Part of a small language model's weights: RMSNorm before each block, untied embeddings.
Each number is 128 + 24 x the weight over its row's rms, rounded and kept within 0 to 255. Layers, rows and columns count from 0. Numbers have three digits each. The size before them is the row's rms in percent of the matrix's.

# layer 4 MLP up, 2688x768, rms 0.186, rows 2661-2687, columns 576-671
101:135161110158095120131118152169129097164114135134134124128128118106113100130118148149124138139148156103147097122130179121105130111164081112106138155126149100157108085174125073170118132140149136152137138130143152122117104128141159138096125089123157133115133118142127143163104121140143146153
096:144124117142090157082144118166118064165076115104116148134155155144138118150110079091157141102093079125091174165104177081107133158184082112164117186143142135145141118111097118083115145155106153132092131159121127110104128187117132121181134104130134084161101130141117118119147136140115084135
102:106118183157149151103153111061120105141105158085125123116103159124138105167110079114109141124145127074127141141133134156139128115123151137129133136091140118037130108138129135140136107176126098134121127105121117121128115092115108110116117136086099149156114162100150095119121136082123098103
099:128144153173117111126123179140152116151114109123119116123107132125166139128157101098108150165106113168148136124098120155139136116144123102112106130148131096187119149116109133155129121146129140134184149201151123125116073136129135119124114158145131135101142088167126069140121147129081162158
093:150109124175116158153148115125131143116133134143135196112095161150138125110163127147162124133168129106166110145121188136136180136125125092165114152144133135123115077124108128137106139114118134146144166059149168092169133114154158119160106143118106136153126167094162124123086082139085151133
099:100110105159158110142117183137143139109127103147117118105123118136101148138156128145128139133105098130103157131144156152101147095115085138140155137088140107142172136137112133099126138167143169110133114093121096117088123150158157116206118132142129173119124087114066159073112130125117139139
091:088136176122067136123142164100118121096126160136151096113133096134134152172172156118119124177091133129143116106189157139146161138151102127122139089136114140142168143137144166148151132100132130134098128079154138136174143153117130087101140089137122154125138113125109131143170144108123173133
101:098108152110127119145129137136154102171099142105111125089107158137131100191096113132104135143137156163097151112103156109130130078146121160149109121133091112118139088122128161118149097132099135158145160088112164157142092148135099081108108151129129167155134122112126118083125141109154096129
100:136184131105113142111144164121083139151126111118104146132140102113116149106058111159147093152105148108147159146133102100211149127185126161090089156105125140131093082130067126055111156103156159149155158131101167141149149106135134135150157163142085091109118132108121173143101146129154146086
101:121155128139109138129120139127102105106107159076149124100129092124136147149113189126150124143148147115085092125113121162113107145149107138160125127167118133099098124125157162103170116117118134129108157100099126155115109108126134121134129154120184119130116151092139134148124073114176126153
095:155140113106121127121120115154107119149162109143148096139105100119100127144089150116094155128103130133124123125146138106164122144122142136109102113150144135146130116107100170107139144120158157176099138156160147112107162133131145160135094116127122142126116149141126077135125104123126131111
098:134141129117133123132160112144123090182151164126108142178121108150160136126115136120127103149110132122118159121151135149125126116168080102120094117176115165128136127156154211124144152107133120134135121111113174174118084109154165121138116112143134104136096117075096147135177112132144131149
096:130139160125121162117130164119102127157149110177115151163081119126133151116124143102114146160091133125122102122120142192115139182142103128107100159121163095115165120155137136080109149103143148150101132146086126118130103129165166142139134128143121159159141163150135119117111129125115099117
089:086150123137124124145112128156123121137150116150119100132102118129141106099182171141154125081107097126131099125136124129102157128109112121121136130139138145116127143156110121105113091144132162102110112126120116165110134133123152115148109135144134142152146114152133161101155099159106118092
096:152155162095147132168136164210108112116138092114125103175160117148134112137133137092103163129141148129103116124158157153115133113109135160130133126092102081120135153135105091108088148106130099160090152122146125129155130145101144119153081100145081118154156129120138130157117096077146127164
102:120129112140124124129146157202134151134130163142141145095104186145107142153121131124162137121129117129115101110105074097102141142100116142072128119110162116122088133067129108120138087134154137142144101124125153124119122118087149146092094144150156135141094108097138130087123147109086156127
101:129122132143132125109116135092095143134146151140118136121101127181149124076111129154175101135143152105122130125113157096124135133120123106084150122138145168097107132137141107149088106129150141090103123140129118123126134145128133133115172113165138162187099109145168134152141129107097112154
100:141134120144123127101137118103126160145143149134131139155092125129112168124093089120099133132140152099135100090170106121136147105138127110134168104121130134124102124126164129147153148127134124116138143105109174110160114138130188095075088130123174155090129148138118127106137156135156143056
102:147132061145126128109105111126152133124136158175134113154117114147124134137155163087142170165163144126089137106110094147145125157152137096139132150142144147088117131178106104149126111154076159139139132080134124186138123124105143117146125099137133154141112140137079157126165151138118144132
094:129126139131156181147114112148060151095099114098117115119100121125148163106118137108128079152127084087126120177115088121117121143118117093119137100081152081113154151159127122175124121124145131142121119145130128108103118102138081118128116118120129090134121099133138098137126121150117145157
108:075104121111118160134104149127129132111128112118088136118132129165166132109139128143133099076128160087174135165155120127124147112177134134107093104140102143121133127099131098134103175141165140182132181101147127131128109137129095109102118085130145105159129094160137163145144112138134112106
118:124109132133114111122124128143117116155119132127094115125146121172093120143148134176134158151162119111102115103125152148136085182130108126165085124086140158131117120141147107147132133135144132151117130171156115086118111109163092107125127133118138105103129123124124086127126123132162138112
101:143135158125143142175126123143100121103188073081140130122149147131106143110147130144126126148087165115132121106134119097136099120138116161142107127104127120134129129116129087096163086146151111128129121104093132161112138107152149142126146114088096105169147103126132126113090141136098121141
094:140174161101148156145110128114120132095125115126134125107151152095123144126129126133125126121153141127131148170131148132128153132108141154186139158133125113109130106159115139109118170129131138126075119119167122067147118144147135118129094130127171154111126143114125086143077161106137192145
102:124146128131117141108110144112140130103140096107155161128123138131149119097116138122142148135130170123163135088121124097109089111109140132103130143104129110111132076156161149101128126170111105101176161149161148150128123108158115148128116137151136124102121132073129106159134131120116093154
106:120120116093158142140158134140126131164102123086110130122126135106113129121124170108201127140152151126132110142159129118158093149170121123143095116107105133104162131130183153140122126105124135146119133155118165138150127116136138120132102135126145082112140077084143162123116161085143150105
111:121136138096134136098140103105139115184109133090152124140104112147142140125105146083124116121153119128128123070126129084144138155128128109111142120131099126110091106113108111153140159143080131122160106113109155111130104110113137154131108127133108133069118141143166123133175121117142145134